{"head_dim": 64, "norm": "layernorm", "norm_place": "pre", "learning_rate": 0.00644, "warmup_steps": 200, "train_tokens": 339600000}
Each number is 200 + 40 x the weight over its row's rms, rounded and kept within 0 to 999. Layers, rows and columns count from 0. The size before them is the row's rms in percent of the matrix's.

# down: layer 12 MLP down (transposed), 896x224, rms 0.114, rows 65-95, columns 112-223
# up: layer 12 MLP up, 896x224, rms 0.102, rows 66-96, columns 112-223
down65,095,187,160,218,243,85,217,265,201,239,180,180,212,165,208,170,247,151,191,217,233,128,165,299,164,201,283,114,180,255,253,135,250,213,200,211,242,254,239,181,220,173,231,226,197,209,216,158,253,148,185,167,175,221,242,185,258,243,231,243,183,233,250,140,200,233,194,192,214,194,191,216,185,213,250,163,216,189,162,210,290,196,291,192,222,207,165,166,227,202,230,174,157,176,195,268,203,214,221,174,233,193,151,216,175,182,153,203,191,171,222,131,222
up66,090,189,232,165,203,129,268,241,257,188,152,232,228,97,231,147,120,269,198,196,190,151,164,167,80,181,233,191,243,244,204,294,280,223,193,210,242,179,289,212,227,227,221,183,201,234,126,150,224,212,225,214,199,245,226,200,203,186,216,254,193,206,163,254,215,183,207,168,234,168,234,282,163,168,193,177,153,182,203,207,195,173,261,161,248,237,255,217,195,175,213,214,168,177,172,204,157,218,239,240,158,221,232,184,192,171,218,173,146,236,160,159,204
down66,097,201,208,199,218,238,154,167,196,183,230,190,147,270,214,251,242,198,277,212,279,191,176,215,260,211,172,230,206,191,198,173,141,245,199,200,178,236,182,232,224,140,216,204,134,250,186,171,133,208,208,203,195,178,191,171,182,231,203,135,162,218,172,181,251,130,184,142,234,186,225,177,172,154,259,244,179,186,198,247,176,166,245,214,234,173,170,131,182,204,189,181,221,135,175,190,205,222,169,245,232,253,155,181,214,188,204,149,186,205,267,185,173
up67,094,188,162,193,197,140,225,200,222,249,166,203,175,155,152,191,179,205,158,158,177,199,222,190,185,224,166,200,207,192,160,179,188,160,104,266,172,183,183,170,237,164,259,207,221,258,228,228,218,196,236,239,172,251,210,158,189,168,185,198,308,191,206,231,142,151,164,199,247,241,168,120,158,227,183,187,207,145,257,227,140,256,209,190,165,208,183,170,308,213,226,283,190,216,250,258,175,229,218,179,170,274,171,288,129,148,270,283,221,157,192,225,199
down67,097,266,178,185,198,196,202,225,236,197,208,248,290,199,239,224,232,212,141,185,152,126,154,209,279,201,202,239,148,225,238,223,232,157,268,213,259,184,214,170,249,188,226,184,181,174,147,159,172,206,184,155,167,218,162,189,230,280,215,169,178,134,166,228,266,245,183,229,172,174,201,247,300,218,191,238,191,173,156,215,231,125,186,159,157,175,173,247,199,218,279,168,226,216,203,137,249,135,237,231,184,201,219,217,230,277,175,223,177,181,232,210,192
up68,102,143,208,252,200,206,200,170,278,245,175,194,222,96,269,143,133,169,228,220,153,210,306,193,188,242,216,200,138,243,210,268,281,211,164,200,271,138,201,144,202,203,196,240,247,229,207,118,213,161,216,192,208,244,210,231,252,219,199,261,186,160,219,254,240,255,202,234,195,177,229,269,226,176,143,185,226,240,214,226,247,169,81,198,179,199,199,211,263,207,174,220,207,185,207,177,255,165,302,209,175,190,152,114,196,225,145,148,173,217,249,209,148
down68,102,256,243,184,179,221,172,171,155,223,183,193,219,184,187,191,192,171,184,194,167,204,198,121,191,213,204,257,216,266,235,209,170,175,226,136,177,223,239,182,191,219,253,275,240,193,189,238,185,190,195,155,262,178,224,203,183,246,278,269,135,188,317,242,202,290,174,217,152,233,230,212,116,188,240,193,157,119,226,188,295,241,135,274,250,172,212,157,247,172,242,125,224,190,228,139,180,237,200,209,197,221,187,201,212,141,296,282,248,207,218,189,192
up69,101,230,232,165,154,236,255,132,216,191,206,215,174,218,239,231,143,238,180,168,205,175,270,237,172,232,160,206,206,107,237,142,153,129,298,208,201,241,165,194,161,229,198,224,249,197,221,194,172,233,188,172,184,214,102,244,128,136,181,239,134,211,181,261,203,188,183,173,230,257,207,137,185,193,217,215,178,149,244,166,215,172,194,198,220,173,213,195,229,239,197,170,139,282,194,255,230,182,178,231,232,126,266,187,204,156,163,224,249,246,166,217,210
down69,106,173,189,278,179,178,184,203,205,286,271,223,183,215,151,215,240,222,245,252,162,157,170,132,204,231,184,173,251,160,143,165,187,237,218,179,200,178,222,201,245,192,236,236,268,165,241,214,177,120,173,229,181,258,248,256,186,241,187,265,144,123,128,191,218,208,232,207,227,232,199,284,205,218,226,220,146,110,205,231,239,180,189,208,149,176,197,201,234,177,205,181,217,150,218,179,195,309,265,195,154,191,173,75,157,214,217,201,216,223,200,186,208
up70,098,185,314,223,183,184,239,208,169,186,178,217,215,185,109,181,152,262,137,193,185,178,183,213,156,179,210,250,194,230,224,216,234,163,263,200,172,190,153,124,173,195,259,198,162,146,177,200,162,219,137,177,227,195,224,136,193,252,181,221,150,208,213,133,169,215,164,245,239,257,199,224,74,288,257,81,181,222,212,237,247,184,267,128,203,250,203,162,266,215,245,209,200,225,171,160,294,165,173,207,224,154,232,226,201,241,136,166,135,211,195,204,228
down70,096,219,179,166,133,180,191,237,183,167,236,222,187,254,176,224,171,244,159,166,179,220,199,159,245,196,189,190,167,180,160,208,143,261,221,218,226,189,218,214,196,193,237,192,237,231,153,253,183,181,214,234,258,203,207,203,166,179,207,219,221,261,127,241,200,182,203,189,233,198,162,206,267,197,175,163,177,198,182,203,96,207,139,253,158,190,194,211,215,201,209,238,140,254,257,180,141,253,202,173,268,121,212,169,207,221,182,179,229,212,293,123,98
up71,098,171,169,198,163,236,218,168,179,134,245,216,230,240,148,222,141,211,206,223,202,197,115,267,129,237,181,199,169,218,205,215,235,243,223,227,229,206,191,280,257,216,190,254,264,197,117,203,199,167,216,143,181,212,167,161,148,187,170,137,183,238,122,223,111,209,180,116,209,213,189,167,184,221,185,210,261,166,180,223,203,225,274,277,184,198,248,156,204,210,228,234,163,215,269,240,171,197,254,118,183,205,130,172,228,154,202,159,181,203,200,196,197
down71,098,251,194,222,211,211,208,193,247,199,139,171,213,215,144,208,237,227,159,173,171,200,260,153,254,193,158,154,191,97,211,174,290,137,212,252,255,239,192,252,122,149,205,200,183,208,219,190,234,230,196,277,244,117,213,201,234,167,188,277,200,231,236,224,248,149,209,259,193,194,261,192,229,202,206,195,159,218,203,225,248,173,177,181,194,191,201,232,202,180,127,190,170,126,212,155,261,228,253,316,204,150,228,297,218,276,224,155,197,212,128,180,225
up72,105,232,207,264,138,192,260,159,284,265,254,215,219,178,226,201,234,162,207,163,309,192,153,249,167,160,224,256,200,165,163,227,144,197,201,190,122,284,275,203,172,202,167,210,130,167,149,180,256,243,250,233,244,213,168,237,171,99,107,160,134,228,217,188,197,254,240,166,258,272,234,267,167,221,198,189,225,174,216,264,225,223,244,213,191,227,153,214,211,295,177,233,190,164,173,188,184,155,221,181,166,230,206,242,240,138,258,185,165,184,263,173,195
down72,100,199,202,154,172,171,202,160,172,184,196,220,216,275,246,215,213,248,152,233,213,163,283,177,249,252,125,147,163,150,288,153,233,212,259,207,190,180,98,160,217,237,222,183,193,216,219,219,194,170,186,200,193,189,298,146,192,159,202,223,224,217,233,206,171,222,125,243,194,211,196,210,195,200,174,234,113,202,225,147,188,127,224,100,202,177,274,189,244,197,212,231,115,134,200,225,175,250,142,195,167,247,199,215,124,233,213,206,209,173,186,246,212
up73,105,195,148,212,183,190,178,283,237,177,182,211,246,237,208,248,226,205,173,254,180,191,184,203,212,272,201,214,229,210,282,233,164,143,216,230,187,233,141,232,172,150,166,162,231,192,140,236,220,187,224,135,212,235,168,154,203,213,211,193,206,203,232,196,194,149,211,146,215,200,205,196,228,162,219,191,165,176,178,156,137,255,249,203,189,212,227,210,204,175,170,215,236,222,191,230,220,165,81,245,209,247,207,210,270,159,181,225,162,218,138,204,200
down73,098,244,207,217,298,236,166,171,127,192,228,173,160,127,288,176,213,213,211,229,273,207,180,161,224,233,179,172,118,162,197,174,193,229,185,185,189,268,128,130,211,184,216,286,229,182,210,199,235,180,197,164,201,184,206,147,155,187,289,139,189,196,137,198,202,284,209,202,189,213,170,200,205,227,218,205,188,199,261,234,202,158,172,233,194,183,129,204,159,245,271,166,184,240,293,102,214,207,195,217,221,148,193,192,221,178,246,142,260,242,196,126,154
up74,096,152,207,204,144,238,244,196,192,206,188,224,241,266,189,150,208,235,155,221,212,194,145,229,176,207,136,136,175,252,224,173,185,267,255,198,139,221,187,240,273,252,202,180,284,222,211,210,204,182,171,255,167,201,181,233,193,150,236,186,197,169,203,220,172,129,196,175,282,183,285,188,156,174,204,214,189,206,186,190,164,258,136,249,190,254,195,205,226,159,234,257,195,179,192,227,205,179,161,249,226,241,229,175,241,152,232,210,192,144,212,129,175
down74,103,178,215,196,191,207,172,170,125,185,208,200,95,153,221,171,190,221,178,147,187,220,264,290,194,217,168,154,170,187,190,228,173,185,162,238,199,186,185,202,152,198,173,194,291,178,183,160,138,191,296,235,170,223,198,246,149,228,178,239,260,226,201,179,253,201,171,189,149,195,249,222,202,185,170,248,217,170,171,218,254,178,209,137,199,163,198,206,122,258,228,203,198,153,189,210,270,236,165,216,254,228,215,248,216,212,228,203,223,188,168,266,181
up75,108,208,246,193,197,226,233,188,200,229,182,182,190,203,170,274,193,275,192,195,234,250,238,204,205,219,207,186,252,221,205,242,188,187,166,224,113,237,182,272,187,172,195,129,166,217,237,228,177,261,196,265,163,186,192,216,162,197,206,213,151,199,180,158,193,157,161,145,254,219,234,194,205,225,203,190,182,190,219,185,230,219,205,180,200,228,148,214,215,237,266,197,157,216,145,248,228,213,204,179,161,173,253,161,140,256,271,264,233,161,283,199,134
down75,102,134,175,251,215,129,213,230,242,263,171,135,298,212,204,205,160,156,173,139,200,197,203,155,218,197,224,216,190,175,171,210,242,241,276,153,218,123,268,201,188,250,203,223,194,215,160,130,246,212,200,131,164,152,173,214,139,143,244,172,213,200,189,264,221,244,269,320,191,155,209,199,180,186,241,248,147,211,149,195,101,225,226,237,185,234,246,89,186,173,164,248,187,207,251,200,167,205,209,191,201,172,217,250,182,295,251,198,146,205,146,224,131
up76,102,199,213,221,221,179,223,193,184,183,231,242,220,233,159,148,241,225,202,210,110,269,187,295,182,184,222,209,284,293,219,169,231,239,245,241,196,192,188,160,178,206,131,111,273,231,168,188,212,149,189,196,246,188,215,213,235,288,175,226,253,206,201,164,226,175,172,170,215,158,187,248,191,194,198,236,206,270,225,181,203,173,183,126,155,250,177,160,170,113,165,175,182,185,285,133,290,245,236,230,261,276,197,145,218,271,172,191,169,186,158,128,269
down76,100,153,255,243,257,158,165,157,180,204,211,207,241,209,257,276,143,224,196,184,248,138,132,201,229,187,210,212,179,175,239,205,221,257,266,153,209,213,218,149,205,224,221,263,198,161,224,170,186,219,193,237,198,165,240,252,188,206,252,278,118,236,201,167,168,176,238,121,216,243,166,184,178,202,229,223,106,200,222,157,157,178,198,247,262,260,206,188,258,120,217,302,254,238,221,243,178,225,182,127,168,190,223,140,174,183,227,200,190,185,217,229,199
up77,098,207,178,193,244,167,213,242,290,137,268,166,156,138,270,173,172,209,195,203,156,159,247,197,173,176,232,182,264,200,146,172,140,194,222,196,163,208,175,233,171,212,211,214,189,272,180,217,224,239,193,197,211,262,202,179,216,176,201,183,223,198,90,214,260,204,199,198,189,216,207,186,239,182,190,181,196,240,240,232,141,205,231,138,268,198,231,143,222,225,227,151,183,176,266,155,183,203,104,211,226,136,315,197,209,215,191,203,241,225,185,206,224
down77,099,182,236,196,198,222,169,220,252,182,191,198,187,205,228,228,235,152,197,221,126,175,169,179,161,105,252,153,176,214,184,225,174,206,158,147,169,206,247,216,168,236,183,199,183,112,225,202,223,219,168,196,200,187,249,194,203,235,182,146,143,173,240,219,173,257,273,238,181,231,212,176,212,164,238,234,183,196,118,232,175,162,272,261,254,201,287,166,255,155,155,259,213,258,261,170,208,219,272,146,223,257,224,156,200,223,164,226,130,227,153,275,233
up78,104,176,221,134,212,183,255,223,226,176,254,164,137,240,201,121,228,241,167,189,228,223,184,218,202,227,156,172,200,217,178,188,205,198,257,251,259,224,139,152,146,204,166,247,186,128,190,182,222,191,180,179,239,217,153,225,225,234,181,198,283,246,295,281,246,164,296,232,147,184,278,149,201,226,192,227,221,238,158,237,239,187,172,244,92,216,209,224,251,152,213,175,151,214,220,176,179,191,201,210,164,188,173,225,192,157,193,158,113,292,251,211,198
down78,113,215,163,242,179,214,172,223,156,241,188,229,298,202,180,230,286,206,302,231,216,276,107,228,202,194,161,197,188,147,233,229,219,237,195,190,212,193,137,186,227,247,198,225,245,165,225,158,228,199,180,155,143,283,232,200,177,256,211,278,237,239,153,197,187,87,156,203,267,191,154,281,181,195,266,190,180,189,231,181,185,226,150,151,205,209,208,181,149,183,241,248,248,153,232,233,232,226,249,165,192,175,176,224,165,203,153,207,238,172,144,234,192
up79,098,173,175,175,204,220,260,152,229,181,242,145,186,169,134,199,202,176,187,170,204,168,149,153,184,255,204,204,213,213,181,232,180,157,218,182,229,158,197,215,290,232,318,178,260,165,149,213,147,207,252,107,135,232,188,185,129,209,226,148,234,170,200,265,157,244,174,182,153,128,219,306,186,238,225,243,197,277,242,165,151,160,151,199,245,201,150,192,213,168,286,177,236,212,252,222,243,210,186,223,245,132,229,267,184,185,224,176,241,223,133,236,246
down79,100,149,210,312,156,220,216,218,172,150,162,228,176,209,201,231,223,200,271,226,197,254,239,218,157,237,136,259,251,162,123,187,181,122,173,199,217,172,163,261,213,208,213,230,206,170,298,195,200,176,207,221,214,140,203,215,163,217,211,219,156,178,151,112,206,148,198,200,222,219,163,149,235,206,183,181,159,204,250,166,232,211,213,193,218,220,253,186,216,263,186,203,181,112,143,231,166,237,134,146,194,227,201,180,182,232,153,247,201,136,201,278,183
up80,103,247,212,191,167,160,128,113,218,159,227,204,191,210,215,174,178,152,204,271,156,157,241,179,189,140,274,186,198,166,217,168,211,203,215,193,211,204,197,248,214,205,170,179,144,148,188,107,277,136,247,167,162,174,169,223,305,259,201,233,237,200,222,198,180,291,245,162,225,162,245,147,220,287,179,183,247,266,237,167,184,190,141,195,147,165,149,171,186,197,198,192,266,197,240,162,205,197,161,217,224,218,222,228,129,211,185,210,235,160,224,235,179
down80,099,189,269,177,172,240,240,153,138,299,180,208,171,209,196,236,186,172,252,180,257,255,207,216,197,166,230,196,254,167,206,214,172,218,219,163,156,174,169,179,102,173,191,193,228,207,248,156,209,183,235,221,213,116,120,185,166,193,125,153,194,260,218,294,217,323,236,231,208,200,173,232,107,252,206,242,234,191,209,192,245,183,233,172,198,171,196,139,261,184,135,250,246,220,236,205,221,274,256,152,194,184,264,197,199,212,274,256,217,190,180,241,257
up81,094,162,126,157,182,138,215,212,212,183,188,174,286,192,139,217,153,143,227,225,212,215,206,255,206,197,162,149,206,239,189,266,275,133,234,185,186,198,155,84,156,165,230,153,178,162,199,200,248,192,159,274,134,226,255,202,176,241,163,117,210,247,213,199,183,149,224,197,206,178,242,221,182,234,176,177,177,244,197,224,125,209,119,177,145,218,269,195,214,205,253,267,197,284,150,188,280,180,220,261,236,174,212,227,165,243,184,218,177,123,246,191,222
down81,095,282,249,212,159,302,158,118,171,225,136,210,240,147,198,237,176,123,152,241,209,217,255,162,194,238,287,176,134,212,190,187,144,267,177,222,152,179,247,200,206,191,265,259,207,261,180,185,130,183,236,159,167,240,227,233,186,216,243,231,292,202,193,239,195,209,243,159,131,262,171,202,192,208,234,135,168,222,173,222,182,180,149,191,221,225,176,199,179,182,159,237,206,160,267,273,124,290,250,157,216,181,219,186,145,216,184,238,208,252,294,237,271
up82,091,174,128,173,168,139,189,244,253,190,229,286,189,149,204,172,214,117,197,269,196,144,275,290,287,238,160,215,146,279,198,171,159,149,188,194,239,252,234,193,154,204,206,183,224,216,185,224,198,289,192,224,170,197,163,202,217,133,191,187,207,246,226,138,212,224,265,170,195,186,151,175,172,257,118,238,316,209,205,139,222,213,196,208,145,135,199,234,202,139,195,157,152,234,206,267,221,193,180,165,169,211,148,227,172,170,220,214,191,242,251,175,214
down82,092,177,257,217,226,226,226,214,169,234,171,155,193,237,193,134,252,111,174,219,209,239,109,178,96,171,198,186,209,204,272,301,255,225,270,225,133,166,158,167,176,219,232,222,228,249,184,217,175,130,221,152,182,240,192,187,216,268,216,182,185,127,196,209,216,185,137,243,217,181,183,202,193,161,176,198,138,203,208,241,193,207,164,182,176,254,161,153,228,265,270,276,234,196,141,155,256,221,197,229,170,238,170,180,255,280,160,190,183,201,138,238,199
up83,099,206,115,205,162,275,232,270,199,178,208,210,200,240,207,176,223,235,184,228,232,190,203,209,157,250,219,235,262,194,166,176,158,245,252,139,258,200,144,199,193,200,155,201,215,148,206,231,189,186,148,220,219,153,189,207,154,217,176,291,226,182,243,175,222,187,216,193,192,194,223,168,165,178,200,114,196,226,151,227,231,242,224,174,210,200,252,208,230,285,220,214,221,160,177,205,277,282,212,219,243,189,195,214,190,163,176,194,200,290,207,183,123
down83,109,198,228,273,215,159,175,256,190,233,144,189,195,202,199,197,171,188,211,209,170,180,204,246,207,198,198,214,255,206,217,184,163,184,235,165,197,246,196,188,183,197,132,207,172,165,139,186,218,251,266,180,254,222,271,234,161,209,139,122,199,208,198,162,182,218,192,147,196,168,258,195,247,184,213,199,287,153,228,133,213,294,141,214,193,116,218,153,252,215,205,190,172,199,156,202,190,192,220,190,222,265,189,186,204,181,199,163,184,233,173,169,201
up84,096,237,226,222,218,168,191,197,238,169,128,223,146,159,229,231,209,117,156,208,265,220,149,200,169,227,334,127,195,201,237,213,181,208,138,250,159,244,211,103,259,248,102,176,191,203,219,228,130,214,165,228,285,245,174,142,243,148,225,214,234,168,180,92,245,174,218,156,185,248,194,180,184,206,227,266,154,192,147,167,210,163,220,211,125,195,186,227,179,138,207,272,213,230,229,161,159,223,187,141,157,253,202,170,232,204,162,173,231,204,216,154,214
down84,094,186,161,217,219,140,219,220,128,157,267,234,217,163,196,211,210,180,281,265,183,171,131,221,196,197,236,276,196,197,232,205,173,219,120,148,195,153,228,174,253,219,237,264,251,211,169,178,174,197,218,159,148,218,231,266,199,195,158,190,237,200,252,210,238,168,164,202,196,202,173,129,160,230,139,176,226,226,126,228,200,205,221,268,169,124,216,155,172,185,207,173,208,221,211,124,204,131,226,212,278,198,191,216,162,225,171,194,139,213,203,235,222
up85,099,192,164,216,195,228,190,233,280,270,257,215,191,257,192,104,161,147,239,182,197,229,232,212,174,212,185,195,147,252,307,193,244,247,182,180,264,150,208,246,262,216,153,153,258,187,192,225,232,266,207,209,163,215,245,280,181,267,205,249,163,205,186,195,234,205,124,254,216,269,176,124,218,245,128,197,184,203,236,193,212,174,180,179,190,180,237,206,214,131,195,114,106,232,300,187,177,226,152,197,194,104,229,270,137,164,106,165,238,203,219,186,157
down85,104,224,204,155,193,157,135,207,155,194,241,180,139,176,213,236,223,257,189,211,220,155,201,204,212,192,164,157,196,235,128,185,229,296,168,242,224,177,177,179,180,261,251,194,206,210,204,202,208,195,162,104,304,236,136,158,155,213,235,134,212,194,173,236,204,289,172,170,137,298,128,236,300,161,155,211,200,294,205,212,245,170,195,129,172,266,180,151,171,194,258,224,170,182,253,186,243,165,254,198,193,193,148,119,255,255,166,178,212,244,224,126,200
up86,095,173,245,219,186,190,235,175,231,173,217,148,172,181,141,194,239,164,171,198,237,201,186,205,251,141,203,141,252,163,151,140,191,110,198,259,260,182,144,162,188,244,231,185,217,171,205,215,210,189,100,214,168,202,205,126,189,213,190,193,213,204,231,154,257,271,200,139,150,194,193,201,173,203,183,241,208,193,169,282,238,141,197,271,149,131,154,217,172,199,239,224,222,233,222,257,209,164,160,266,222,232,225,269,189,263,174,192,272,228,156,235,155
down86,095,215,277,151,238,248,164,189,204,232,213,144,150,235,117,214,208,222,156,216,248,157,234,202,171,200,223,172,214,123,254,239,257,241,229,254,222,120,214,226,172,239,190,200,276,234,200,212,193,223,260,204,182,159,205,151,192,185,167,202,211,259,230,275,182,159,139,241,221,220,248,253,258,229,181,188,241,258,183,189,148,235,214,195,213,260,205,224,238,112,167,271,210,157,194,149,221,173,208,196,220,177,225,169,231,73,225,177,138,213,223,159,137
up87,102,164,182,227,190,245,176,194,185,238,224,209,186,198,174,200,143,198,148,266,149,166,208,231,234,115,178,262,197,184,169,171,208,206,268,226,210,162,173,220,232,216,215,281,217,156,143,129,216,170,169,171,170,241,162,150,131,197,226,190,165,144,273,253,219,161,220,177,222,139,236,244,163,234,182,195,243,224,137,129,215,286,229,159,225,178,175,219,206,193,274,126,243,276,189,147,226,183,175,156,210,161,135,227,219,161,215,228,172,124,245,221,145
down87,102,180,166,250,214,149,224,231,214,174,213,185,191,220,146,220,208,174,217,151,211,240,183,271,238,211,164,150,215,137,258,275,179,239,118,215,157,213,196,220,159,160,185,137,187,235,109,220,194,270,247,268,240,121,199,279,182,276,210,299,212,177,206,165,215,195,208,274,226,219,208,187,242,204,148,203,228,209,223,163,234,186,179,188,185,284,205,187,95,210,157,266,124,134,272,204,214,233,223,231,169,257,174,175,197,127,164,172,211,239,148,223,250
up88,095,190,242,248,162,190,212,273,235,167,102,245,117,187,202,204,230,201,219,220,196,167,230,211,199,222,143,245,106,289,224,171,226,242,206,167,210,188,214,105,204,126,231,244,212,207,259,150,194,141,207,214,193,181,249,255,215,148,164,173,130,204,246,204,237,247,169,168,213,335,210,177,238,215,221,238,171,198,260,209,241,207,119,160,232,198,230,199,137,218,173,123,249,234,226,171,154,166,163,252,249,212,201,209,197,220,182,223,196,119,219,174,257
down88,102,217,151,234,223,229,176,218,231,203,226,226,217,223,191,146,142,263,191,198,162,155,171,227,223,223,219,233,207,132,186,151,212,245,170,232,265,175,212,182,258,220,156,203,127,193,176,221,183,219,159,210,190,260,213,154,238,247,212,168,156,197,212,253,132,143,230,208,249,220,220,240,175,187,221,216,147,248,257,189,182,161,188,304,229,142,235,233,268,230,195,198,150,234,131,301,253,284,181,207,177,192,216,222,92,125,213,206,206,227,172,245,192
up89,102,200,300,268,205,236,146,181,228,180,194,179,167,149,168,163,162,220,217,212,140,213,158,208,155,171,235,179,188,242,183,208,239,248,231,218,186,204,229,157,157,229,194,230,259,158,271,170,206,222,109,172,185,168,84,177,161,247,150,142,147,204,214,212,227,234,161,214,212,237,207,295,192,199,235,251,127,192,258,130,246,147,201,180,225,250,186,136,174,136,236,157,204,262,186,184,249,189,214,146,201,230,244,177,190,197,212,147,179,220,188,193,215
down89,098,168,159,162,174,260,198,227,133,165,183,311,182,242,199,224,225,167,184,229,192,194,188,211,218,204,174,277,105,170,265,125,147,208,191,160,210,219,162,168,156,160,187,129,117,284,186,272,201,170,243,190,208,219,324,162,248,193,203,269,179,168,228,163,183,80,257,157,180,190,143,154,212,235,245,217,247,273,177,203,201,163,160,239,180,175,187,233,214,228,185,119,174,100,219,208,172,215,186,222,201,247,207,222,199,170,207,238,214,164,214,227,227
up90,093,167,130,222,214,194,211,160,225,181,236,210,128,214,163,245,216,200,256,127,181,145,194,184,245,294,148,205,116,185,244,175,220,100,245,216,230,246,144,147,248,227,311,289,154,245,244,248,264,223,156,187,215,209,161,246,168,213,178,213,210,185,220,161,182,294,277,122,272,191,210,174,195,181,198,195,243,214,171,203,191,207,247,280,149,245,213,216,164,195,235,287,187,226,224,225,176,230,221,168,199,179,176,256,238,193,211,143,234,194,124,191,195
down90,094,226,203,186,282,216,243,238,199,249,166,196,265,153,195,144,170,245,211,252,168,229,169,260,185,165,262,204,250,207,202,239,166,205,214,191,206,217,149,173,194,141,186,188,216,185,140,187,212,222,169,155,148,187,219,162,249,197,219,161,186,189,168,239,247,191,109,269,172,226,165,179,186,215,213,195,189,182,203,202,227,177,222,156,245,160,236,215,250,135,121,225,238,195,190,132,260,217,206,252,249,163,231,187,246,234,114,338,218,236,206,209,235
up91,104,234,203,46,248,180,222,196,221,246,220,175,212,149,197,149,213,244,231,220,215,232,259,170,181,219,147,208,191,195,256,210,128,201,200,151,218,213,129,156,189,213,296,249,247,164,206,156,225,202,182,182,231,118,189,203,240,164,239,226,184,235,181,230,151,178,174,169,176,195,249,137,268,147,210,280,220,166,187,199,241,248,213,174,230,207,204,250,180,200,256,171,232,154,197,218,254,236,120,321,172,194,250,255,239,211,225,217,266,206,258,159,239
down91,098,209,226,208,232,177,182,241,207,227,223,168,117,210,196,264,188,264,202,284,169,207,184,144,191,179,273,166,142,199,183,166,171,222,258,211,170,202,166,256,269,185,191,172,124,130,169,181,144,218,220,256,182,176,208,210,273,235,146,229,142,165,169,204,209,235,171,214,172,200,201,281,132,190,144,200,188,208,139,242,182,207,204,188,233,201,184,208,207,166,152,146,194,178,208,189,169,224,232,183,152,226,249,227,231,235,157,173,174,182,155,228,210
up92,119,252,145,237,201,202,194,188,239,262,160,244,199,179,182,165,217,208,223,163,245,186,178,125,177,148,166,290,185,192,189,226,313,236,174,185,168,211,200,262,145,265,183,233,205,176,227,144,240,258,179,259,107,117,180,246,192,214,171,211,235,152,227,175,297,249,184,216,252,195,204,143,145,117,213,162,177,229,205,186,183,136,228,157,182,228,205,167,280,248,200,226,190,159,180,240,222,234,176,217,134,189,166,233,230,208,199,264,126,219,290,161,246
down92,116,196,292,190,221,197,223,254,216,251,220,241,168,190,260,175,180,216,235,186,122,153,189,228,218,215,179,190,202,228,205,213,159,266,210,105,229,192,255,226,201,177,167,186,198,190,233,165,200,193,227,187,256,178,201,177,231,237,218,189,200,146,225,211,148,198,155,229,121,106,216,167,218,229,98,162,196,249,252,259,222,141,233,271,131,202,153,246,199,205,201,276,205,236,184,224,136,276,207,177,166,178,184,128,214,213,242,182,165,245,246,129,220
up93,088,235,241,176,226,134,232,187,173,155,217,177,201,179,161,231,244,137,230,195,208,189,212,169,145,229,214,266,155,193,220,183,284,239,222,206,170,274,177,199,220,224,192,231,210,213,212,199,183,213,226,239,188,206,221,200,223,178,164,205,220,228,174,138,186,179,213,203,120,217,198,157,187,185,81,258,206,215,264,207,194,244,163,226,253,142,215,241,185,236,225,224,309,188,195,213,232,207,155,173,225,185,169,168,185,215,177,167,148,210,143,199,220
down93,086,245,233,157,282,222,116,256,164,204,137,184,145,228,170,214,99,185,167,230,176,224,211,188,205,214,227,137,169,216,238,171,171,119,183,168,95,145,188,217,238,258,225,158,162,235,221,238,207,217,204,126,165,174,143,238,205,220,243,197,169,144,229,189,245,197,178,188,287,231,187,178,165,239,268,169,207,222,210,202,205,215,238,198,232,223,189,145,248,238,164,186,142,231,220,205,125,190,218,198,197,155,190,207,219,176,250,220,260,222,207,185,175
up94,099,242,141,203,219,165,241,216,180,198,262,217,216,204,222,199,173,268,221,204,266,210,205,200,177,148,322,212,184,282,176,149,166,215,178,264,258,140,232,153,246,151,251,201,210,184,217,208,172,231,184,156,209,192,238,193,190,192,197,207,209,233,183,165,196,268,206,162,241,200,175,244,194,149,198,204,262,212,156,229,231,258,265,213,231,186,188,191,206,126,264,213,212,161,204,192,207,251,180,134,215,242,267,185,200,274,272,167,239,252,104,264,182
down94,100,138,229,185,196,224,228,216,126,221,151,167,191,278,193,240,220,223,166,210,154,180,233,124,214,287,135,138,253,160,197,257,244,283,169,200,189,206,203,185,172,283,179,170,199,194,158,154,144,179,201,182,236,261,114,166,263,232,102,171,204,209,166,180,206,164,217,224,216,172,159,186,152,241,252,212,88,240,269,153,198,202,125,199,175,201,227,179,198,229,198,234,188,242,274,241,227,271,269,215,217,179,173,146,180,175,187,185,200,197,157,111,186
up95,100,184,204,186,220,186,170,151,210,324,156,164,184,157,256,166,192,177,230,267,220,218,198,203,226,169,203,214,261,241,175,205,161,173,192,215,265,212,186,165,162,159,152,268,127,249,212,201,101,159,234,224,157,195,237,254,213,300,189,237,219,256,121,150,145,207,274,234,230,273,188,256,211,233,219,189,103,198,237,129,173,228,168,178,143,267,245,200,178,190,176,211,234,212,258,173,145,177,229,166,242,189,153,256,221,169,169,220,192,147,238,186,175
down95,101,239,233,261,197,235,221,157,162,202,190,207,140,247,158,226,191,159,160,214,172,133,205,254,179,202,167,240,185,236,197,181,248,240,190,179,212,275,224,241,265,277,267,165,238,146,230,128,271,168,170,167,168,220,168,175,225,197,160,188,221,138,271,226,173,223,174,312,154,162,248,192,163,285,190,164,251,189,164,255,170,274,198,209,215,158,208,202,242,271,165,236,300,223,230,125,228,196,152,250,183,237,221,177,181,273,219,163,217,261,214,162,214
up96,094,265,199,175,160,207,224,244,182,244,243,219,225,164,166,237,146,197,164,169,199,154,207,239,164,234,149,139,222,192,270,211,306,143,288,228,254,179,151,150,241,207,254,205,203,145,204,190,164,196,87,207,189,161,152,192,155,275,231,226,140,163,146,237,135,207,213,191,221,153,230,196,221,135,155,221,197,218,223,181,197,123,233,134,159,221,232,189,221,155,186,161,215,219,258,220,212,187,255,229,189,171,190,185,158,189,240,248,262,198,251,183,248